{"num_hidden_layers": 9, "hidden_size": 192, "num_attention_heads": 6, "num_key_value_heads": 6, "head_dim": 32, "intermediate_size": 768, "vocab_size": 8192, "hidden_act": "tanh_gelu", "norm": "layernorm", "norm_place": "pre", "norm_eps": 1e-05, "positions": "learned", "qk_norm": false, "attn_scale": 0.177, "bias": "all", "tie_word_embeddings": true, "parallel_block": false, "init": "normal", "init_std_qkv": 0.0361, "init_std_o": 0.00853, "init_std_up": 0.0361, "init_std_down": 0.00853, "optimizer": "adamw", "learning_rate": 0.00164, "beta1": 0.9, "beta2": 0.95, "weight_decay": 0.12, "lr_head": 0.00576, "max_grad_norm": 1.0, "warmup_steps": 217, "schedule": "wsd", "decay_fraction": 1.0, "decay_shape": "linear", "final_lr_fraction": 0.05, "batch_tokens": 32768, "max_seq_len": 1024, "doc_mask": false, "z_loss": 1e-05, "train_tokens": 318200000, "max_steps": 9711, "dataset": "wikipedia_en"}
Each number is 128 + 32 x the weight over its row's rms, rounded and kept within 0 to 255. Layers, rows and columns count from 0. Numbers have three digits each. The size before them is the row's rms in percent of the matrix's.

# layer 3 attention query, 192x192, rms 0.081, rows 0-191, columns 0-63
111:084129136121160102064190165172104143083112133174075130152096162118114131155079092147089180113114129106118130131149098072158209126142134212156099140172140122112108144153146161119161091111098105
103:144127150089120122084110153152133185090156111202114143138122133085136119172134085124096161118093153139091131128077121128126159110149173131168102120214123109103130096089143123132155107116089124
087:127126150074077139153111085095121124120138103107166180079195146147135176111176113120148149131174092078136121115108175153098104099146170044147177185137109092153171091152139161123113147184150117
103:111127210154132127193166172127126133150165059098129129159106174166107116099095134150099167086086174098138137134204139124183208087138098118095127108087196154092132108147112184146119144093094120
115:065130151077116067175094102158142175160163209132125137147129211088108123109151138113129159157156077113139145122158106120100125159167152212073168156136139152108109142103090135140137081122108119
104:117124062132185091097179214164103124073149197115100107086110081143114114129090137140157119127171129163112148173117110083113160148108114192123126140162153106104106153135142146166147119082119146
086:117124095163158136078116200118127131108136188128154102086096113126121095144098143113189108162200100185161089145123102079122137174162113204044147139164107127164109124149108073071176138125160099
115:113132123144147116118132173100166166192182143147136136108178159135129117162107158104143167155198094165118146118125155122072116090116154136214156156168095054112115130147092101164111082126129179
102:161140116150127138155123128041113083124142106133107104150179080119102134146155115129174181144126173084085073084157131155100178082110119111164145156103109196109142081165126169149102133119085124
107:201137145196109128162143167132169104134141186116059117109078157149136117163084115120106108133119077129125130125135138077085133199157103165155142140153110119154104154089122154130143091068175179
078:163121115085091170138135107156112104119123079147146157135117150129116122120114086158134124085131085086166154103170154141114141077087135030169126177110199166107137143105114163126148163173137101
088:091134147200216107067159238116157178165137135175094086096134142100144083137071092091150165148156112223104095131115140075129169144136070156122124125156116131137063140148123083145151150085104120
090:140111131079078172185161131118127166169125123062150166091185136145129155089157148147135128163162158058122127145127141165080095083165109092119173141112156124116151085126100149106074127176125109
104:092129127136158056107129136086160151127170197128089123149118158123126093115115112136132176164207040116171096157133113092091119161153108218181146187147117142102096138121095097121093066100065152
110:112131117100133165073097149146114175100130120160115127129148161098118132158123144120175110117180088180108148121119175134149155159133109118091119093148131102140096156102148091122188199149140098
108:064124113107140081089145084134116139155116173127087125133132133186110137120103124154065163142137116082118093119129116058057159159159133142167201105139122139089125085136101148097161101079137109
102:108132074080145081149084042168085152112106169150144128125132149119141122132145128135136101130104138125139140092128132085115133152140173192056142112186117152125122190093163142128110146138132148
109:121130125160148072067149142138109167108182165140126139114143208098155115106139111116136141111175086182126141110125205109145152135158151124120132205174109122167136171132133145142085150098139142
111:108123137104120149098110137101135150190113085149141130114169096116146135155118130117190144123203124141117113095109142175112137098096056079153142151126105127117130082168090119141158144138119075
102:175130121140119128144103085088169135130108195086146107098080153135150108155131115118128080123149141149143127192106105131159090185160114152109110120129117121179136155059115099125166138163136123
104:104124190105112177072109130156116129082148104175123130089087141113134133172128073125143117167075159127150113062182160075119142128095171126123141108134073114161125164121211157184169182121151123
104:083135104129140054073137161098144141181119169072186110037155177149158137105184137090106148181195138179146136167077126135144116118192144128122141148129081099145114120102086154121156103132127085
103:121118147122117163173074150127131152102184152067108110102112158106141109101110130098129112114184082171143086147205140163128162114153119134183089159158181095109148114056105103101113186124127132
100:112133134137090112073136160157133122133134066167163125127103157183133137111093128119117105085154096148173125144123095078165089161110125105113097130179151154146127136125096120136190134155149100
081:175104153086112119190117097150120121068169060099137175113119096160132154140159110130070130081119139066130152189120138179138116089138142079171083118124141129117131121074132145168142093171137146
099:120130120177198115105147111123122172166089110151136103187097118109158094108094131130155138128085143167071150142168139080164129156122083096062106093074158158114132178132160098129175144158091142
108:105124180142143127130107160088193092136216093130153122105161168114143136125134163068172173115180169167115077146150153107136128095140152146158126149179128096151117108151113129159119078151113135
099:117116122165157066094197172115119145133131121108195116035151183153122115093148111122102204092145130161114123142127146164129150143155150150153097185085093090130109110146155167154118158058119071
104:150122137120153162124106117148121229127116158138096111150084136052159115138118101145131153126095147104096169091190132070145154115175098128094129082118142153133125159056164115087178110152125125
107:119128130216115127143175144081173062206147110135156125139150130181125128090095125155117144087156162118105096159092136104148113140165101086150147159118147149113145122166077166120121123131111110
103:122135139163128155175182133160125095169105087133202149128153167105143133070142144157112087113097150110096146121081188097193094094170119114051153116083134092165123134189125159101064165158143123
109:110135204049122177079098102112144111140135042181168129129135105096138148101137129112161141165110114109098159076080168098073102087075182072135152118115149087153115102155161129181150100131117155
078:113123136088109148127110138187143140091133088137187159121118162068144117133120175147119057186170148191161094123140069080173122129132137141161123137132167124154122118102158184117151122185147126
093:103100125161147123131108114131106151104132132124229164145070127137116137183100124169135031093131059209147154157136119120129098123066140156089118078130102161142103097114136102061162142106166100
080:084142151180138111096191170162147146160167127144164130072121091140173080113096120102191172124144131196148107154153129070113123154091173192117083167102102059131099130150182117127105091077109130
091:096081091064111137140093124118069137141121173098173173166114112141080134127154097170111092094154106133101161184094114145174115086125078081126153163141108165137139089122134120149181139161164080
086:161097109150059116138153142100131126130170108089168129103181166161115148166150134140111090135213162143113103141086121170138077132176128079141158154159121183133168122162133171122133132202155050
078:172149128166120081159049201171152169160151162073114154093115169120136106108117095137091199120135164125074090067138106117145222147137132132119146127108131164108139133108092127127140083156140147
078:088131134088128120153138147082149118151114104129173146092128196140112122111124167124181128117139152125119105201132088124124080110125148155106140148103146109134111087125037126163171100120104125
080:123150158114130148121156105138149173163118123138167169146106125127144132096133148148156160114160117095096101169148103102123179098142161158093118113108148070151137076131116160142144025121068121
092:089127133162140096127098101129095141157130127124123133108090113156122115136093106138172156164113109094129140151143146096102111094194123159087117093124192106135158111108167155087089145073096105
079:214101166142161133149119101186145135145127122112119118092120118127159140109090119161073189108181111115143122071111158146097152155123165114170129154132110132130106191139112108118094117154091108
085:139105123063128083201145135080193089123157140082145072112133175146158109091154108102095177121147130080151092061140127148081166116178177053182095179109143163138101126107103107174179149142142134
075:062100101104113145177094089110101143112094108118090121153141098134112128156167145142147138171072090117185178116139124129168145110162107090111145126159096142067076107092152137113089164136139170
084:121086100108094126175124102145099133144133134066174158192140121119140161092185134175171120125168099152130134161119144191146119076085178080106125128154110149117128122113142131128111153188146072
086:150146139073131136152150112128100055109137126070117131162130192119109150093167131094095102150125142051117188063118090132160135112178151074145139134111140184116154118108105160129102178202142138
086:165133144111102075096109160183164170097155158057100124122088112131124137140142143132097123118087103162108127143147089073112104134139138171131185135155122107125078050133146126142206114144117173
082:106088115108151104182088081173137112090166144054098148154110106104088161127091118125094121097139120097082097151138115099118217141174173177141169151130107148151122117085141211106173077107139174
075:157113129142105164101088101118112149169143160184126114131154110078115139150217088109083068106157150158105061078111165138179132182118053080111076115167113128133140168115123119145126133152160106
089:186156121255143105077175170094097086134140187163178095090130137110126102087077175142209140150148166175153162123121095116121141138136120147132078105097124143181125173123148103099089140112125176
088:144128111186100132138100149114120152128096118129143131091153104133112147149116151105144126069112157071131076071145092182155111112178114126149153152148098121107128121137188164080111148177095106
089:170213117156066126074129119092104141143111157160097127105123128167112142160130143124110121160119145078138149057104082113110161131128106157122140057185157141158164151115120138112088124124196170
071:134128076149092099202132129128135145151105123068113131086116150219085139174134119125111125060185165098090113153135107143112049138153189181112136163147138112115168152151061151120141115141127091
094:110125146071126111171074128077144076131100089088113114135159149115139145072187120097129155149063166056138100106123134141102123143176119088125099130113193122116111159049115157183075134132113134
069:106113085081135101178140103122117089106148122074039127129157129129103140105173089135128170139153153064120110101149130193120103082190128092099137128190164139169146109102112195160142109133165124
081:117117124124115111205068085140130102142151146089080138135147099139082125123151125138049157148084165068174086083119110186087091141174114087155143156186189165099138185085171115179143139153111110
083:159116160149096114174135119170137149114159120103112160191116085143119157114114142117089140110106074072124160098134134180148163090117165112110160124119165117140163107141114141111177062124118147
078:110114130151128082117120141155112110115122058139145128082095071187171125108069135129101150138139121096124115133162195148128108113182156087137129132117132116177077098174082135071126131138146081
096:163081077137145091130090109131107087103140155128132147151092140153162138104101177115122132138076111090179213150134146141183124147158137140045095129092160168085155152155089154086113125107149120
080:135115100119087119126137120153109072091114113157133136129157149107140144150152146119142054126197150108121124083148071171188034156182166087134119164106099163170146130160177133110126156186168099
077:098133124073157120154164109206084126092104125163190141112131135066126120133102173095148043131189124186164183164137078136120127138128141183132149119147099141117143114131109167123170155142147067
098:144142098121086149101080151126166182120135132121130128115130131122138112176187124157138049071137132149113083124115119085108053169117108159178107116142106071140115159122134103069148180190164122
082:109135206164174096095108145117140153130118161114102121144210114092139116101106120103074213193128147152151164134117118155097133120080159109098128136083133134069138177137098103188057109114099173
094:130121142031117187110139105101094099095091122185160145123136177068155106080129165105154120160150081146189117129159119110089062153142073141132114157135082126117124103108095145152122169095158093
135:096116163031149092126094097104115151097147125131127137145111165069139129102162154097102141130084112110180121108181112089151134083130154121132121169127116211119107106104122123146185180154115079
148:153151061192117116115166114127093136114131142181170129101090117111104132181142141173186093129159144173138177154109072128147084112164110201128121062174148128158145136121155114069112172142097101
121:169132205076106069184079138069144070129111117098146104086151104190167138116128147107109136125124154082098087075159148141096110123164193051208166166096220168137098114152152103168120136145117113
151:152060139046143134192127134100152117106133094075121133135145136145193125042104094101074169071167115119131159126154139136119165104200158096152150125130109125093081081137110119148163117116148152
132:152191166143139097084144099131167135193114230132128135111125171107146077142076150111102186180132133135118147090129103089091155130098154168147153117101092131136115139129085098157142123069116113
165:113075145146147067120102155152130133166137159118117145155147134147134129126142111117088207227127037120170186164090123163109171136081156110068137132166119149101110145131091076114093078115095147
121:134156154136114079130132067159134136126156167108122150123105097111087150124130114204154119132174106124108193118088109128117153102145161104133170139128138141137168096104115166167133048127096099
106:143157139140115135128105124101122115144137128138120133139144120079177167091081200149167150088144135152150088199128170097058096122076130105078125093102169108146180118112126170103090074121073155
112:130102153131146156144124107132114112092113093072146127140140065141138170104189109182121063152126110084148117110128152186156103123170126060132155169129123163102171064129120158118120130197168050
112:107130148095132095133117149128172065148120146080144132088126205159130114169168094159125131185114130106149079150120072137125092150111158128080119158112151054156122177121108120141138155163112121
128:103150157140132066138091128076102100122135202142122127154154115121089140119157070099089155218096128106130218126071149151107156078102153120106124114125180134118165103128123130148056098077045147
115:150132149189122106121133133101117083091160128121143140097142075130121145122131155166144157122170101114149181110137186182147152089101093036125154152112110106170144136143129112110147094123131116
126:164143141097076153128161094099175088125172055092098144118164150095112133098122123094127099142123128166112112114082154122098051093178151128145169142148168096173159161083051147175136104110087130
122:174080072135098060159127146130144086102156160078111139158141128135161179118133132149092125096114120100160103128123125161119133123148132059121161126154082168087134106087095179132152083196127112
136:141070085138095141182093066175116117108131107127145138124080127103136140158165122197153124023091094141133126101148062131154100151180142115153107128142105175105123140114141133101190144166150113
105:062107142085122113082123058134148102169138129061177131112145144118129103138124124094135149173186184179112165116131071133107125107147187114156149138113100088134073154106112128143177168135124085
116:114106111120093107169148097097096159104114124128174114100111090106148154126135156150130119092112154090117124093170163143124121128133095094207139141164109131118117152129181153106117178118168102
118:155124166097140135155139105133131125108129160068136115106118066146100143101116118121109132090080158101128137112105084088117112132198159141206156049157155155118117077091093147152185098109081151
100:105141198107103205092067113116186136108135094138144134166195105088137118150131185093088070139194112147104114108129197126093106128152124117146159149105111060129094110096090136159146118101108151
098:088144121067117104099140085125084134141134149149091125112082191080111150152137155137159161158129204132154176092151118095113142159112125182102149160138097156075150187060125141177145155113057113
132:131058066092135131188100081139082076061116114091161148162108109156129164112148143166105096091135137144093149146097139121147082121150157101163135156107117176108123100126141147108127171139154081
135:135142148064141080174166135150138133107134116090146131129115136117090119110111143124072188131163159129128151131122138144138148118110163097186139166120149175146147104142116085170165064093090190
115:127125149111175132117203157114109120107188135153110121175091085110134124129097100147140169102193127162086178156097173154145171082065114080090120163115145101141113095142180110161101066076135160
109:130129137126141162144117102152104165157115053134126135122117070087108154086168061099104091166052121117086197129052133148082199116175185164096110072144180139063163119113175140130148102146141105
127:116149098085108118131135188182140122109080125101151128095111164131167100112172114142105121068150109123123089110186070142112118132111114071189096160126101129106107142162181109086185199153142151
130:154155125159098152118166126144172218124129192102116151158098107127130119121136108151132116086172066164069116142098144101151191108075130102119118180112114099130098120145130079102186127121185131
118:109118149106099123115115101103140096138120069122154122125184106100132119108125135128109109134141162095154156016086167153078128154135161087182168190124147131129117148130158098123138139146118117
116:150124179092091103107166044046145038105121103107117121135149171176111119112125096113153128182179191102158160112106165164126085127208139155131104158116124119190106154087089165170108148134057108
099:150132128162109142116170170061150114132156092148109103062164124101120077180113159116161090151191147214107118094104161135100066136150142133165141140115098105171123160187096089150067170095108123
117:152190155109131133128077138062164103136110154068097104110179147128143102080117136090102106169133188116107087093159112152122123098096153120168138125117152172150133066075115137174098152131081138
107:147124143187150133110169137114109161139115162180170104133087134068090090114155147132156105157161157150167143215081059114147143102129100208151118069135112128146102170226158116095101174096127085
113:116120125103130082139069143051112070119124135089121128156167167133151120151152088156118146126167137088118125111112151160160084109151150084103143161134072143155145148102127136159110136195112147
112:107125125138173129125126159122149132171194150104150128111121184090142083054128191110144149152214150163146105193170158117126113096068094103143183169122139144110116128137091118168135154119093117
087:082125117154149117068151166175113182141073126189141111144100138135150118108095181177112100113085112173121148171120116167166083142124166148068067107170152114152115136170079105122128100138158103
099:084137123149137131116144110139079183082133084171135130131063154105112137155118070168113142081092132113128142093199132114125198133101117134130106119091131151095143125108155150079189135110125166
097:166120099126135173144070133105117135112117117119084133169143123140111125122195098114096152163105145088103125062122123115153128166151084076142095149131103179102147070142136151176108192207121154
104:156127121111145142128070110090170141144103182093124151154129083146133132086133131107136118138156169098140120145086138121165088106150100104151175188088185079136146111127091157090102125166108058
108:204134149116135102098138125138169155139131159083144122157104197110166102054182121109125157152124139163096153155109119146198101071160100135132118124127132113169125129134103140146111121137112102
096:125130067131138069095126158097125081164139103112132131081184188106145141095164147078120141095122168150124079130111137097115111087121179121117130159127132094153123083102113130246085154117103154
097:130135100152138090112148095147140128126063173183114102159076147117119102104108121165122033088106097147139131103089149082212126154166152179128098061160144090234112142130141093117115080078223142
088:092167137160178073096136106115191122209092159141134099103143143163138119095138165153106064130146157175121158095108104130118096082110111195116138124158181087143110088113072084191105117113147089
096:193127105062097174149056099112150080105095154064080123171138086179125136152143157119123134198185129091127082152116111137127107154149085135140131136167116130135151139129084123159082148160163091
098:123130112150154104106127076147135152120082145135118091166107155133157105075149145139116098108082128157152165075127124108211125160146143160081057091143113138196120118199177104149067146104147159
096:139126132090107204122141134138126200125116116152086102109051101138137126133118091149138079148109124126127139126150136095107175185130085124123167078122138131156146171113163114131192144149209153
108:154115096106144114189144106114125150150150167099113143125143160093119114086130148117128176117164131142112084154138108138126137114079129156175098137124096148059131108077140133130100109098097158
104:091126102090196113090147152123111197176108151150173133101104110076171141064095138123116131139149147135092117207095138099162134128124134127113133120110147116025123097137093133128150109134078127
100:088132124178082139121116152095083115125124120124133147126187109116096132177130083139122174151154117102190130122161134123070152168144145103117145169124059160116119111192137166096126145102115161
092:107133127086155094103121125200151179104118159124112101155070131183144143107133186139102033106095105135114143114151136119201078153144161144142104099179187050196132178132124068180143090114195107
108:148119092112145146133133157144116162131116120089095106175132125167175140106167170122143081113128094131097148136082117170162062143131135112149078089119099147161128098148109066167077114178139130
110:096137117214098079163186140078125062161162134104159142088154111107105113152105105129148124143166043162198103143110132112079153142104161174119157180092095161171127166174120125106129108122137155
104:138132103096048145103138138133137136152114116172128121061124128120109127147094156137184106089159147144127088169152067121106133116143093150116164098162172099126111178083114092110171165133171111
086:190133120136121142127152092124170161143086137155160089107080151154177091086127127150159092050118130187081102134088098112158126126163112207112095088160129102211108114155124037140129145142195104
111:097120088151143144180180153141078126134153062114146122148128133136147131108131108120108098126106101136136145134128104111137144155082174122102073129102073221120114107132210132156129141113117198
099:130130087080183160096088121161105214117071158151115087179084139166168121081136172169126082146111165168060145168130100152175134147128130147096098074150127136123124151123114108172171117185161107
107:152121106092170130093152154105138189138074119140154108086122143164199123053116142110115123071121143150118116133078151126154054126118148089093102163079068149107114102130156135156133144119165111
102:063130163150096184104142160121115142139115043157162145107157100129130158144079098138155100113099136114138190083103161131142119140126157011109139155088160151112115132172149148087119163137102140
115:163122093098102144147143122136108136171113117159083107128136100199163137153126121130120089092110063102114155149074097124153115179184157086081078107146122130175136168129108118143140146181178120
105:174128149167128119111169174112120113145052104150142136100155165134115119137155114160151116146151146137105151122098121186095108105074139103109093145067026170126143058093173127137129124120070091
098:133124146085085153148108091122155103156192112130052132174144125171144143153134142112124115170131074063131110114083152114146124182178118086181141088157223104112138129124075119109121082144136119
103:092129137157153135163127110149131091069133119142148141124117113111123110190102100149093162154094146090126117111148130105107180134103140167129119113132107167146116123110194145139157155075125221
108:145128162106127159160080099087160122143149160050155118114164103108112129134125168118159152156200204127119139171149141147119144078164046146106193165133196095119116125140066142169093174135094066
103:230133091136070126151116159095109081109126106103146159134176119087121132136135103138150158101120141129111115130066132120122160138108150106094129140086068150174143090173139145111089158153127144
101:142126195076138092143101056134173114091173125120111121166136139112125132115134119123089123178088132087140116101108157111148150119159101081154128126132235130164127151130137140167111083139107123
108:086123144170175145150140122149106146107150138122137123126070084078124092145113116154108148182174061152134137103143136074054206161125123174132157107150104150161116139171151127135176107105098188
091:186134126155132103141094129160120131080107118090141142174085071181108145092114112175092078077124168081080110083131122144189151136156130052117113116087173246127131105155135132094117128150123137
074:158119084124071094179085129120052085086161115120141182166142133126091231173113114146137145122141133047136145123132116142128114147156171106087171139178117122156178162079093161145174093156107113
086:179161146068118137058115160131111178151120126187167120134128157108127130121167152158127146104128150155106115114119110138065128119105168118127118101150074093111128079155137134125131119164109171
082:062172180180177149104143091141158163165105169165134065103130135105107060128126127043107136158119124178150138115165176119107126111095088184116092099151175077123072137167151078143074119036153142
070:067116160113199130116138130125106170146104197173150076134135093131161062107098102102101145160119107155166135199141111138104128119112123227125109133132106044122072153157170087136146122048140127
086:166117047186092167151202088147108157075099141141102120131117108142120137123095141154178103095075112139116180160111140152101112146177177158108104080111108115154116116085166143103122136101131117
097:097146141041162087082035131147139119125111178139169145169123167084141130125167099107116127174136165193105119131159115079155157142073107132128113198114123219154127175155138096124105166115088129
068:149161096096058112103100122091163062095153085143127195148145125121117245160149105127112139092113134060090075109129099147119097153148176118151176123129133156152153105091097167162167099169137124
090:114117073177084127183114153106136137130169153157096103166123135132152150109113071159170149090116080063148155121126090146144146174151187108100154148169112175099116154104103130126164112139130085
091:142094088111157154180120113130083043142134151092080110157132096138133151076169044148117111061118146088093090068139089127167130163179148042172105150108127159132116124132161129107094118102110131
101:115113138030211118141038135167150126140083193101126142147113090127142116112093125102086096136129121130122126135140141101106175130088167106129146201089146172148115105155122096134158140090106084
086:142121169076160090101141166153091122107190130175148126099113107072126129097086094094057145172189091140156142137077111098107120134107132140137141158133140165119116081164098115137175095078117093
084:147192153183153098101141204149138092201107173092152121086126135156169084128112118103121163205185184113145107125108155109099101140119164194133140154120105090121139115175113155114084117114069131
088:118129085183137193158089033206127130120101179149140118128131115144104137137132136104175054137086121179101142137184173142149081161154075163092095150105158096151140162134162091098068131059118058
099:121143118112076129061177148141140163116161127194149128094100171114147122135150145171138130107116118153148132155103098118095080124081139138160133075173108121129097109132112098126232139169183152
095:135145131071113101082121169131201107155172101092193114134113169129196144134124177131136124108153142155100136136108108089101146121147154136150173143130087106162098112150099103162203162181156104
078:148148174165200119127130136159080090113119113198106139113116102117102124089111134124177070138121132119114103123138177093166177194160122100090137167092155129194156123144146136128131101093138118
080:117109107178152114145138075130127119121158136110072139197139104139075138107120091165098116149082131130152148094088180157186169129131133053098117106101177200122157143083158154112118074104155128
102:151167108181153108153139126140120176137114186106096136170126144108066115114092101143119130132115127139120153138121137124152133107110134145128112109136187144088163132110110168116104062079102151
090:106126111068106102156090079125171121103158157133129136163110174106129122123154105163112126126072109118149103100138109097140122120101173066126141159162196255068134157100084111146180103111119141
077:086168177145177115097139170165170113159114183135156117072131168099111070144087126100145150197163118164141109164145118112088090105120118226144094165103131100148100160157131091151083151088121125
085:126130139132124094144135104143145148137147123119077114127103112101103142118110099121087178060064078094118112076142127106090193156189119151153156070147124124097121128107049128138161068104163177
081:130175104201130099125135123121129163132129130120149097130139077098158149096161137141181125059169124161099129109127129153107143135122152126144113085129140087206140113144137081148118073105142140
092:096100133147146090171107142170179146163132162070157127098073141135099121150120088129118154128134091192103150163137130120093148091114206155117156160130145092163115154114127092107146109047158147
087:129129101148088109089144182113155135148128092109195100107171124091187103145154194125134138134206136142144107122121113115144101081132129130151148115192069147126141126163037143144129125190125112
082:100130119180110121064130127107151104145121057174133109136109173139129139163199105130111096118120118098125130109107099156143062125118128112156089102144133142138111169165132118100105171166152133
102:118132157102137116156120138106135135135141199173147134114127199105093102086075128138153160219137120150121175202147163096082121118113152171089152191113180121115144145129110156134106119127088099
094:106144114085163159129184097120143133149108091168131141133103149142129152100125138127132050074091110120129093180140154155144146150102116115135112092046158109116121116129155123123166155103168149
106:159165125163114115105175190160171138178120128090143136075124135160151105167057112130157157107200142176095115136140152102050149155119159193131159149136120034169122138169116087148149146109121149
090:125145123100113120109105126098159128162099103076152139115162108116130134162199172096164160153139194128128097098129110120088166084105058049175128146118064112115126099140150137115097176190100131
095:102127127168107127153131141121095151117150139148100114115115096144101138138181044123132139063124060105139105068127137131143168153137096161184115119139176088120129111122173118120148126060175099
087:124129090162160129144181091131148177089143128119083101097103132098110112141085170114174111135112130140150191157123140150099126117168204156122153141155140169180157132137130127126138133118076100
083:149137133174104127103167132128102166116141104171137154129133061135070121115158098148156081144125079140117158158076128171126158141084107129116133080132222105114162079123097143124119122087160143
110:134104122086113113168056088129131120120159169140131128113111148121154118125130150150128111056148136140104074092187103095116126169130099134141147128152089176076111145120097125154183117185146118
100:160143142144131137156147091154143166159165057133113125133102148122104113069104149089113091083124158189064086119083126065108125153137153148146162080142114095138129136133117138170166046144083166
092:102124156082109132140143107082111118128141072132125139146168168140156155077153121143127099147173135070112099164149147126190053114176160036141158166112175152089164141089102147124132127206099073
083:157168170178164125082110177114160122174125179142125068089142072107131089110107112140139186157117188124143087080079126164054144135071143121184116130114179098152112138144159109166093159077160124
105:169146137181095183130165106091155138166113086093101115128142113110163161086160114115103138058137105134092068168104107052117143098139161112198163113095133103118125128166100144087164074156120141
119:114154090148185136118101123143120155108085170208154134126083168124101112137132129131175088202114190171158165129136116094143128146128129236094091111137126143175145113131163121159095120118099105
078:116111159094197129139155150143109100159115149074134102151130125130129124126151134153115204156119193152114124161100115143137141084151129144179101135065135094113105168150167136122129146095070103
091:168068168118114161110151131128179169163109069102149093113165064114143126138156099071115133099135059151116133095151163117119147129135134122142104129145082126128073101131133127152126166145172070
083:088153139171164102083139177130147137117114114150088092098145135116154089125107113094115164133154134133144111069176174148083132130090142166142085144111095081156079145124149096150082176031105138
109:174113153160108161148130103083086099072157106113094119110126083132108156105111070110120139120097148085105122109140107147146104166128192155155093140098106167128138116078109160138099123157083147
091:120135137165158134067159111085104151127070131100106107101123111123070155132088145105129123182119062135094143127163202161132142103051119108113112110113080120110140100153093109129065102072089149
096:100138142110100120116171112171149177099140118123153120093141120129083111124086161156137107167148115183185184113075162123084134087145100166128169081145089088177109101145150134131119168081119111
092:110127122176113146147114160108110072165113121140108130123193129156134101121164072130131196167196135130154107122144109130204113061110134104096126163130138165153152168129147108094117142165134061
103:094119159101135093134146162109099114109073142133189147103129180081166121126148112123141185173099139152167165160126113150120127096148111162110123143108116153081102120112151115127101155120101071
103:085100098127140124175080105115152137150136095092075121143134119117146136103146102130099130111096144043157085078145125132185090120133149076103102153128151156073144154098116120127113102102111156
096:127119133140147138175178157110091069140116110135135101134127090181132137134172101112110105081104197083115097123091159164130085068087174106160111142081047166170102115118164174123091120170156139
102:119131151062138120137106118120116111116101097179132123154101178149141144140160124073089087109061130097153105125139176119091121089074108087166091156068125118121095088123096093133121182139155128
098:089158127190118095069078191081109123147098182122116106122148132140109114146126174143150128185130093167125086119146153103117091125086094133076120129126133090132127173150134091112085144106163145
086:096137169059154138125128064081128151134129060138079118153135094121126142117142090116082088148114123077149126059153174119110138144153161091164110124119114121117132165132093141156095167169092188
087:110096136127184125125137135158085061095107135159180118129078144105106098145183110153165114126165141154160119111131139172096116139163063090142089110164118080119092151193161119115143192182194095
106:105105153052143104147105128141173146149154165078109124171097125143114158126094108087062124141075074101114144128113152183142148094105190054067074152093133161112116099099114093127110117107109162
089:130130120165148128130141083094096119114167183103086087132162103101118154140131092141094137089066125062094096072096190137148136162104163064147116137123066145118121086093116131124088109075117207
090:165144150091148105100111169156165182108123127146175149147112161080158118170126202102129129132146115170170114082150125082080157118072076207104142133149085111193117150148131098109126189076140135
108:092088158067109088146106079148115140082160131106102142155146112137131139102150060109102115173124084136139170119087154122170141110135138051139145202104115133117138132116117145164153123119150077
092:162127072167149128150119138088068089145106188154102136102143145135122141082157107130094127120171132208128117108140161135132123153087164162111102143171064163106126115107083110163098131118133185
107:121060080116114127182075086114092164127111123133105140179141095131130153113155105188169144143086037093168173125098114134126200156125138101074102160156096182133129144118148103109170129155121147
103:118084091125136139146135129118088099145147091177121116164131089122117138100114133132132197114059143138196105153101141135107131128086128140087118099109189096107114147118126163092104149128107153
100:124163208096126137103141141067164122220130108133085088094156181128134114140126095083112165120179165094151115031145142119103179155192147102160115135153125113133122136090144141134107160115087099
086:131102103082064107178143144145117088114136079101147147103144158158139141085149138111117100106170109129106158135146054131166101123165130128171155138174158177064156089113091142114155117241154124
092:056139140063150122116162112169116153095178167107113129147119116121093126104104091162142130160137145103098151113132115164173199132110122109154143167112133152146127067173138125143143063090126113
100:134153153105122118152119112057129086113135075141071123121172104132132142101077075146131125090124155067081110110123174169123127154126134026136091193065149140113153119105109155125082095148101184